config.yaml
num_hidden_layers: 16
hidden_size: 128
num_attention_heads: 4
num_key_value_heads: 4
head_dim: 32
intermediate_size: 1024
vocab_size: 8192
hidden_act: "relu"
norm: "rmsnorm"
norm_place: "pre"
norm_eps: 1e-05
positions: "rope"
rope_theta: 10000.0
rope_fraction: 1.0
qk_norm: true
attn_scale: 0.177
bias: "none"
tie_word_embeddings: false
parallel_block: false
init: "normal"
init_std_qkv: 0.0595
init_std_o: 0.0105
init_std_up: 0.0595
init_std_down: 0.00372
optimizer: "adamw"
learning_rate: 0.00278
beta1: 0.9
beta2: 0.99
weight_decay: 0.09
lr_head: 0.00551
max_grad_norm: 1.0
warmup_steps: 257
schedule: "wsd"
decay_fraction: 1.0
decay_shape: "cos"
final_lr_fraction: 0.0
batch_tokens: 16384
max_seq_len: 1024
doc_mask: false
train_tokens: 114000000
max_steps: 6959
dataset: "wikipedia_en"
Each number is 128 + 24 x the weight over its row's rms, rounded and kept within 0 to 255. Layers, rows and columns count from 0. The size above them is the row's rms in percent of the matrix's.

# layer 9 MLP down (transposed), 1024x128, rms 0.0996, rows 356-380, columns 64-127
size [109 100  44 102 105 121  89  88 104 109 101 113 125  22 111  79  89  90  98  96 111  99  22 100 104]
[[ 92 146 106 144 157 131 154 151 141 183  73 154 123 163 101 137 118 140 165 105 142 142 128  97 113 154  88 128 103 147 111 172 130 156 124 122 173 180 185 132 133 111 147 137 101 137  96 139  93 119 151 144 114 107 125  88 126 145 129  75 106 114 135 149]
 [ 98 116 135 128  97 135 131 119 155 127 129  69 114  29 134 105 142 118 132 122 108 139 108 131 136 106 126 110 148 113  85 148 142 106 100  84 120 122 112 150 132 127 145 129 119  84 153 139  83 146 126 132 141  97 102 122 168  84 175 156 136 126 135  98]
 [124  87 134 114 131 108 114 164 146 139 145 107 122 111 141 125 133 135 125 104  94  82  92 123 122 138 131 153 147 126 158 121 117 117 114 107 121 107 145 100 130 117  84 172 122 119 105 137  98 141 121 101 141 124 141 157  99 127  84 166 113 152 172 127]
 [ 94 118 173 166 104 128 148 115 126  98 142 122 135 145 164 102 124 165 120 130 131 115 127 185 108  95 120 119 113 145 127 121 107 153 139 117  97  95 107 145 123  93 142 141 109 141  99 141  97 154  85 144 139  97 161 100  86  93 111 154  98 106 177 107]
 [146 121 148 106 137 124 125 126  65 104 108 134 104 135 153 146  82 154 156 137 154 116 119 106  85 110 141 104 132  84 117  91 112  92 175 138 129 144 113 129 140 102 127  99  88 131 169 142 153  68 149 100  92 136 117  99  88 143 119 130 120 151 136 160]
 [144 153 113 197 136 100 133 112 112 156 156 101 102 123 134  72 110 110 133 109 112 105 123  96 137 122 126 144 124 162 125 125  76 156 104 101 115 122 121 135 108  94 129 137 131 148  96 146 118 149 116  92 164 145 159  90  91 172  89 165 142  80 103 106]
 [117 143  94 130  79 111 125  74 149 146 127 135 125 113 166 138 123 115  96 137  91 150  94 127 127 111 124 108 120 141 137 154 111 149  92 116 114  85 120 133  82  93 126 133 115 122 110  86 183 138  93 127 111 113 138 154 125 116 110 146 113 114 125 152]
 [144 147 116 113 109 158  78  67 114 122 150  81 111 109 179 106 101 154 118 118 109 102 151 122 127 125 136 155 131 106 120 151 103  84 117 126 149 117  72 114 145 149 127 164 143 129 125  71 137 123 103 128 114 144 126 118 139 118 159 103 127  83 109 120]
 [155 132 133  93 108 129 101  94 142 135 100 158 100 151 157 134 136 188 132 129 132 118  97 157 115 141 125 162 142 173 141 150 141 101 144 129 112 157 135 109 123 131 135 129 137 109 147 123 105  89 151 136 122 127 146 123 155 179  74 116 112 117 135 115]
 [150 109 116 123 145 132 166  85 126 138  83 126 113 123 157  89 173 131 117 125  91 129  93 125 137 123 119 148 111 152 101 141  97 135 131 133 135 161 190 160 172 127 131 136  96 130 128 166 121 168  74 101 124 131 169  94 103 128 133 144 111 159 126 146]
 [119 190 117 134 134 113  96 127 128 135 116 118  94 117 105 110 178 135 186  54 152 141 155 151 156 124 140 136 133 171 129 149 146 134 140 132 155 151 102 117 132  98 143  77 134 146 111 103 143 103 127 123 159 116 137 150 150 104 124 133 101 126 138 112]
 [121 157 157 132 156 101  98 130 135 141 116  81 115  83 114 131 124 122 117  99 171 120 133 139 136 143 151 132 129 150 117 156 162 103 128 151 128 102  71  99 163 168  95 141 152  99 118 104 147 128 167 152 110 111 128 157 100  88 122 161 106 142 175 134]
 [178 100 110 127 144 141 162 104 137 127 115 156 140 164 117 171  97 138 134 106  81 117 115 140 120 120 113  83 101 148 130 141 149 120  93 130 155 132 153 127  91 153 120  96 142 153 124 110  96 162 119 119 147 117 155 163 121 123  82  73 156 107 106 111]
 [114 105 106 113 125 146 121 134 170 121 138 147 132 172 142 113 155 143 131 112 122 145 118 135  96 167 105 134 150 126 149 152 100 115 118 140 150 144 105 128 145 103 113 149 114 110  68  92 161  87 126 141 143 113 127 124 119 116 117 134 119 103 170 150]
 [138 113 110 156 155 122 112 133 148  80 106 166 151 137 131 141 156 133 124 129 169 101 155 148  98 115  96 142 191 133 116 163 151 129 124 163 134 129  80 121 154 187 136 146 130  87 161 110 143 164 149 121 115  91 134 154 152 137 138  87 124 106 149 109]
 [107 181 145 106 113 153 108 155 113 129 136 114 152 102  62 150  72 141 122 101 126 112 134 149 105 128 106 131 105  80 112  96 102 146 109 102 131 122  74 150 143 100 155 140 123  97 142 135 146 112 111 122 124  71 148 132 113 129 129 128 152 152 130  75]
 [ 83  99 108 155  67 126 119 131 129 166 142 104 149 125 184 140  75 147 160 139 110 144 107 116  90 152 115 169 127 116 155 118 134 162 101 108 118 121 131 118 127 105 164 111 135  98 149 108 116 167 125  91 123 171 154 132 152 129 142  79  95 111 123 126]
 [ 83 168 118 133 101 130 128 193 130 164 147 123 147 141 147  83 152 110 131 107 129  95 101 131 103 131 149 116 118 167 145 139 147 133 112 118 104 132 128 111 142 119 134 109 132 114 192 139  79 118 125 145 101 146 140 105 144 151 129 112 164 132 159 137]
 [136 134 116 144 115 160 145  77 140 124 142 144 110 139 143 140 154 153 172 151 138 176  98 150 117 185 176 142 141  91 158 134 136 143 172 118 116 167  85 172 150 122 105 119 148  78 130 148 156  83 112 172 142 125 173 131 157 114 107 101 151 138 171  57]
 [135 161 120 155 155 159 130 118 125 139 116  71 124  95 133 138 121 133  84 110 146 125 128 121 110 115 122 119 130 146 102 133 147 141 111 116 196  91 117 154 157 161 160 105 164 101 147 121 135  76 151 114 123 121  76 135 147 121 159 109 107 121 139 115]
 [141 137 151 127 155  82 140 117 143 177  99 126 128 104  89 118 105 137 174 115 143  86  83 119 121 161 135 145 113 120 152 124  95 101 117 112  77  83  85 118 125 175 136 194 186 118 140 114 123 118 137 137 139  94 119 154 117 168  91 112  75 149 129 125]
 [110 104 147 124 110 125 100 117 131 128 171 128 133 122 189 117 141 153 144  91 175 158 136 165 123 125 131 116 154 149 104 188 131 115  73 120 155  99  98  91 172 130 155  92 145 137 132 117 129 110 126 153 126 121 113 121  85 138 156 112  90 142 112 115]
 [130 130 166 138 127 132 114  86 107 144 138 121 165 150 113 116 134 128 151 136 137 140 107 132 120 155 105 128 111  91 124 193  87 137 127 133 148 140 136 115 159 138 140 138 153 136  94 112 131 140 118 111 121 134 126 147 137 161 121 144 119 124 150 175]
 [ 91 110 116 142 136 135 116 175 153 166 108 153 122 177 156 145 186 152 122 145 137  86 109 109 126  79 113 161 123 101 133 143 148 112 129  88 124 130 138 124 100 118 132 141 121 156 141 116 139 116 148 112 118 144 165 108 122 147 115 138  95 138 135 123]
 [119 139 132 158 126 135  98 135 122 114 181 139 128 117 133 101 104 143 132  99 158 103 163 126 138 112  96 149 143 110 153 151 121  91 126 126 101 126 110 146 157  83 138 108 106 154 138 143  90 129 146 120  80 124  88 126 168 137 145 106 137 139 146 108]]
# layer 9 MLP up, 1024x128, rms 0.101, rows 357-380, columns 64-127
size [ 95  55 107 104 115  98  95 108 107  96 108 113  39 110  87  91 105 100 109 106 102  35 104 105]
[[163 159 119 114 147 131 129 140 121 105 157 168 149 186 153 112 105 139  88 132 118 107 156 115  89 207 124 118 110 142 146 159 153 140 120 162 149 123 189 129 158 118 136 129 138 141 120 120 126 104 149 166 135 156 157 151 136 186 116 126 114  93 131 118]
 [ 92 119 117 144 153 148 143 153 130 113 109 157 138 114 150 138 121  72 157 111  77 143 107 118 105 141 182  74  97 152 158 109 109 121  90 125 115 123 133 136 135  92 122 171 117 143 135 116 164 150 101 167 109 167 129  81 155 151 105 146 135 144 123 143]
 [149 127 137 127 158 126  86 110 160 126 122 136 125 146 113 133 114 101 100 211 120 148 107 130 151  98 162 132 109 120 138 134  78  90 120 142 127 112 115 151 124 111 145 140 116 119 117 191 100 158  98 168 116 118 134 127 116 176 116 129 145 128 121 139]
 [126 121 158 111 125 149 132 137 172 158 159 131 147 136  97 153 168  87  99 129 107 155 114 151 140 167 121 122 154 101 155 136 122 103 114 132  88  69 140 123 120 126  95 159 119 177 135 137 172 152 106 119 111 136 137 147 154 144 104 103 130  75 114 149]
 [144 155 170 143 167 118  91 123 118 155  80 111 162 128 140  98 162  78  85 141 126 121 130 165 159 139 168 140 146 107 164 125 128 119 138 166 114 137 129 165 132 103 140 104 112 110  98 141  81  95 146 121 148 116 106  75 137 154 127 163 111 109 124 153]
 [131 112 141 151 142 113 165 135 116 160 155 162  92 131 106  96 138 112 123 121 156 114 111 143 135 144 156 155 160 105 130 145 110 143 107 172 157 124 125 105 117  83 156 153 116 148 133 170 112 151 170 126 111 119 153 148 121 136 109 167 125 164 116 148]
 [105 140 143 158 110 116 136 105 114 171 142 108 103 125  89 142 148  93 129 184 116 116 161 155 133 125 126 122  93 137 132 129 129 174 119 103 103 113 157 109 130 124  70 122 112 134 139 184 141 116 165 135 104 103 193 138 154 121  47 126 108 126 153 105]
 [102 115 145 118 131 183 121 112  60 129 139 173 147 125 149  91 144 116 116 122 121 159 121 114 139 140 130 101 132  84 141 123 116 131 146 138 116 101 118 111 102 114 107  92 126 182 128  95 158 124 138 118 124 112 156 139 162 146 170 132 148 159 112 126]
 [103 146 148 138 136 151 139 143 132 105 114 142 134 148 109 127 154 135 124 123 134 112 142 136 113 178 139 140  70 106 148 155 115 150 164 136 167  98 143 117 132 118 131 115  91 143 101 167  68 121 110 177 148 126 161 103 140 165 101 182 101 142 122 137]
 [152 142 129 141 138 135 114 121 113 133 152 162 129 161  98 144 154 135 110 110 103 180 112 115 126 128 110 108 149  69 162 116  73 138 151 175 115 125 158 170  95 154 106  99 111 123 114 113 151 135 118 121  97 138 126 159 106 145 141 127 117 131 107 126]
 [134 145 124 150 156 121 128 137 156 111 111 156  98 153 129  97 140  21 114 131  81  99 120  81 119 144 137 114 121 123 167 133 128 167 139 114 130 134 162 158 112 127 162 118 138 146 141 159 136 142 152 111 120 111 118 111 154 180 107 109 102 116 120 137]
 [118 120 167  96 183 121 133 174 117 142 114 142 141 148 102 159 118 119 108 120 174 116 133 125 124 135 129 131  88  69 163  86  65 159 136 139 106 115 121 131 128 162 123 138 115 145 141 126 103 122 138 149  97 153 134 158  79 177 130 127 130 105  90 111]
 [107  95 130 117 125 144 109 132 118 136 153 162 155 163 137 102 135  94 116 140 110 149 118 106 127  99 174  99 102  73 167  82 132 131 148 187 153 121 148 100 126 117 100  99 145 161 123 134 136  99 127 151 113 151 158 138 132 159 112 138 107 162 100 150]
 [ 74 129 188 143 118 116 110 138 157  95  83 129 111 125 119 108 178 122 127 148 124 114 141  97  97 132 142 153 109 144 153  95 136  92 125 119 115 145 111 140 112 177 127 139 182 158 126 142 102 102  89 142 107 107 142 153 114 157 120 142  99 155 116 154]
 [156 113 135 126 156 141 120 132 128 130 128 108 128  98 194 100 110 142 140 164 117 167 116 112 120 152 148 129 142 134 120 153 149 149 130 162 124 139 135 120 149 166 117 131 143 170  63 147 167 116 170 126 141 152 144  96 120 146 110 149 144 127  84 146]
 [105 146 123 177 193 150 138 115  85 118 121 123 147 124  97 103 127 117 118 173 165 114 115 149 151 176 169 110 166 112 178 114 155 126 122 177 154 119 154 136 152 144 112 106 136 129 114 188 152 110 161 154 106 122 160 124  86 168 118 146 121 131 110 152]
 [135  58 163 110 138 112 135  89 140 103 100 125 120 112 126 165 142 119 130 140  92 135 126 139 164 112 128 145 165 103 120  91 127 123 156 131 129 143 122 116 116 151 124 126 140 145 101 108 180 149 143 115 136 109 131 119 100 120 124 174 111 158  64 166]
 [ 87 137 164 107 148 121 112 128 133 168 136 124 136 141 115 134 127 108 122 150 107 134 120 113 131 107 130 160 131 143 140 135 140 155 107 118  74 149 113  78 105 164 117  80 158 150 120 140 143  98 193  81 138 106 132 116 145 139 141 149 120 149 116 109]
 [136 100 133 112 136  96 141 149 123 134 141 100 144 110 138 126 126 109 125 152 124 130  99 139 158 146 109 133 141 122 128 124 117 151 140 143 114 196 162 118  97  82 116 135 115 131 103 150 147 183  77 167 128 120 139 156 120 131 130 150 122 138 104 133]
 [172  85 124 129  94 156 119 141 110 143 128 169 118 141 104 133 145 102 127 138 170 101 158 132 142 172 142 101  99  87 181 129  93 115 116 102 132  78 145 172 117 132 113 131 137 130 114 133 110 129  89 146 131 134 141 123 117 170 106  96 100 159 164 153]
 [110 104 117 134 115 118 131 127 137 103 126 146 160 124 117 111 130 110 109 148 116 154 123 162 178 128 130 157 148  71 176  74  92 134 110 134 124 130 119 134 111 106 123 134 152 154  98 133 108 133  97  95 104 146  96 142 151 159 133  94 114  96  94 134]
 [106  92 173 140 163 126 100 142 108 122 152 165 112 161 117  74 169  94 124 134 160 136 139 100 144 120 169 114 136  77 167 126 139 156 110 158 132 143 145 101 119 143 102 106 140 150 137 150 104 100 121 117  94 142 170 132 129 174  93 152  92 124 139 152]
 [171 114 157 131 122 158  93  60 137 141 135 133 158 133 111 125 167 104 102 107 103 107 173 150  89 110 117 127 120 128 133 123 112 147  77 151 183 157 127 138 128 157 182 127 112 135 143 127  88 133 149  96 115 149 123 166  89 131 148 140  71 128 107 142]
 [144 145 148 126 178 150 120 159 135 126 137 124 136 123  98 116 123  94  92 160 104  78 143 136 109 104 129 145 131 107 138 111  99 127 135 111 144 115 170 129  95 154 108 106 124 136 174 165  99 141 133 102  97 132 143 135 129 155  81 119 158 169 142 131]]